Part of a small language model's weights: 15 layers, tied embeddings.
Each number is 128 + 24 x the weight over its row's rms, rounded and kept within 0 to 255. Layers, rows and columns count from 0. Numbers have three digits each. The size before them is the row's rms in percent of the matrix's.

# down: layer 12 MLP down (transposed), 512x192, rms 0.186, rows 179-188, columns 0-95
# gate: layer 12 MLP gate, 512x192, rms 0.188, rows 180-188, columns 0-95
# up: layer 12 MLP up, 512x192, rms 0.196, rows 180-188, columns 0-95
down179 096:098142154147123136151139211139107131138126138134174165098136131189178116151182146121126130094116115145153158146108128147139144163134082107115096128130086150124150108116116146116085169090122141110138114146130129121166134117136148158106145126146122112150107088130190101117116146125149122129
gate180 094:116158086091102098114134167143110153117133130099148175155120125097173120099138130113121096156161121134106122122167130148116079169165143146133103124115134061123144153148141118163151125134141101133113146082109134136128127117154128095154116136106168143111114109119171106128156120150104111127
up180 096:123137119118125110085156133128114139160097173105116162125107099139126123114125091097127085131155095151111132141121112143143128152162141146090103096095134138112092133131151105110135122128121123104096136161127164179098120140121136119109149133177108125095097119121128107128165127153118118107
down180 101:150124140106131114121178150166107093101145125116110121064151124087111137121138109111104123130143146143118087121115127130113129124118129196150100134136094115112129115113090116158190088107104120097126100143103132099143117129142120152128099145145095153141136105130111129134095146130099063121
gate181 106:091139163164139154138128089100138105124133122131154112117135149112134168083154123166171142097116149136160154121158157127126120085093174116113128110097098132172113083102137114156134176141117117125128153153135142168108172111126130123149092076073133107114068136127124092136115158145162123106
up181 104:137085133110109121123196143126088129068120119138148128160105112135122128091109114101069102137114124159145128131138118155141171087164147099145108134138114137123134120135110124107141144158156140128091113157104121134115150089100131109085159147086189098133141136110113123116110105161158167117
down181 102:130117097122140105144134114120111133142126107079131117154154150131146121167142136145148140121136170132124141119135191067123120174116129084128098153116099101141101128126126148137175157137081093122153129137143164160108157124108155145150083093141130121140112138133121120171100113092124108139
gate182 104:091101112131162135103160140125100148093119112121101136159136122157128133139101117108105172132160078127105131136111163140133133135193146133097135114112127099102162149133128126083111110135136118136136119111161157134134120111192125177111113100172115148114105141090121096136117099130131183108
up182 104:154088151142121127121113114158125133114122117135101151130101142100118138114099135110102123108148119081152117159102118112132140130129107132103116122106102128097142132113132165115144134149091127112155112132159087156087139114126125095129127120156147137096125118114163082153137110164075141156
down182 106:096104169139142134125180199127145133111095132133123134132151145129135136090134111157128136096108137120142143180112070108096106123144109156112147105124095122190151106100168129124121165129081119109148165109145156102175148149152140109121118139156122133133138072116148116117091138143078158155
gate183 097:105129105109085056139119157112121156119154139153148153102101107155149116179114124119093161107112115121092103151139090149131122148120160147137131096080128140136125131137134133154141131108096167139120123105140106150141132127118143115124123150108133148165146102096154105095117118154150175094
up183 098:098076129150118113112113119122119083138126113104164107090097117120166158112151135128131140140144142121071117150154149135135155192160157128092106111177143157148120134123141133139158116142166126140135114127121114123091129105140156104138159122096113095138179100152151106087169124069114124135
down183 102:119167061114116129125123108166154079108099091082111152128127147131137164124114119143090122133131115169156113171160160090089141095113135100162116142103135116115109130140097133132128117121146134124116097110133093110122137084129154132116126095147103159108128119120148120137116140087110145142
gate184 103:157109122139129192135160103135161123119107137142127146089076149151161087143121124132149090165145114158115132169122128124139125132121136136155147123087188158121143115167141132099149130137109110099143120146132098133127117140141149081128095178106144166086091112101130138127148138117091117127
up184 095:135121145111137109129108142117121089122171127147087127113176112140164161103144149123165115113088096145136139134101114108126100105138141140133142132130142101095142107114135100155179134178121075114118139145116129133145110155139126112072112113095143116172101150087064146130128144127166147121
down184 099:151133130109154111137121107166168130099109099169147132146123156115130177130101146115111159156142140124142082093116138101119137129118137128099104070109160115124114129123141113139130152134115113119151111119140105124190101130136119141200121135184094105107147153158159125120112145116148139141
gate185 113:113124146100178128124145111126162121131135163138112115115094094113121142179101096138129146101094178134132113119103177179116086096134129120171131133157108129122135114125145142152138134117132147136111078143141153145090122148122105119129120123110159120134113121116171126139109097148080167164
up185 103:138134146107137115114112113123084150106120106127146161160100160089156204157170084119128122155102098107148103127157134130120065130151122086128167105149130119147134103140156118148119151152122176145102154138157112157106091132110117124162066144123102143121147166095104101083130145152136136148
down185 103:165103123140145165153078082166154121096108123087089129104164084094138130118136143145149165115098156118148117130169128105194153129143130110171140096123119144099092114103137159119147136113159106141121158138146091117075186140145123137105112080183175144119156149132110158119088127133100125143
gate186 104:139127079163150136138163103119120137126121110125150191112121125131141113122135123114144140164125150115127169097119165114116134138131145168148133145168149102096129092139165104161154143185115117135178141108120144110139134134169094099130106135188113121091119144145106112114123117153137129132
up186 102:162111113133132161113117156120090123110142171120126175134128122132153125116147154084122101109109119100150095141088127112173098112097132168143121118106098121131107145124150111080114143145092123142144136098140138158148127151156126146119114175087100106156080099097131140100109128143127103092
down186 103:146112104137135137117101111131129137133153134144123079168088133171146145075152162153113148171116127115086110108123152100087125098166153098147152113108116126138146152158114110121102125123105142083137150127132115122141169127162139147098169143073162110140124174160101112121125085099150124123
gate187 093:130125088124126136139090093072131117129157146080113106146131099176128123138093122135079160164137097114117165150176102092105132153126129127143144073087154078145080083141131146125114147112129152099087135134099154122113133132109138093122128112113095116118150086096089144134131088123132081167
up187 099:139129142150105103157111129098145151165090117120108131158119148116159157099113185164108115124117141162153084095133116105106136134145114149139131145117144096132133146145175126115120139107113175126134147089104104129138110130137151155092133147154164145194112066099107104140109089140121137121
down187 102:147145087148142090095104122115138101159137155133136109160138119139158131097155100127173108116092134160163148145126104182110127138129140116108167124125149131135084131120124154085153173161108114105102114108100135154120175142142128106148141125135120126145142120143102057129106086123123101147
gate188 101:131156128083139107126169144154126141106100099127104082187143161125126101153135118117146124157148113122100129140088130089183141147169129102168069151142105128142126143116151123144139121119157130136130084102121123136122115120134113203154116132101145131140161123125136130137116079103158093130
up188 104:151125123130144126140095130133114140137105104132205134116119129096093162136129119218094150155106124146126177153152124143162163122116176124157139129130119153106123118149143133138174120142137137090184133120137127152133123093160112105094154121144122133163105136094127128134168106151107108136
down188 104:140163118145152169118114132136075126089141123076128103107137134123154088100189164148114143077129118147124136161125079131114115118108126134115146079101086144099119131140112134138155107082114174092112139100146163157115132096102112111142120155164110137117150152130161144059111076137112153138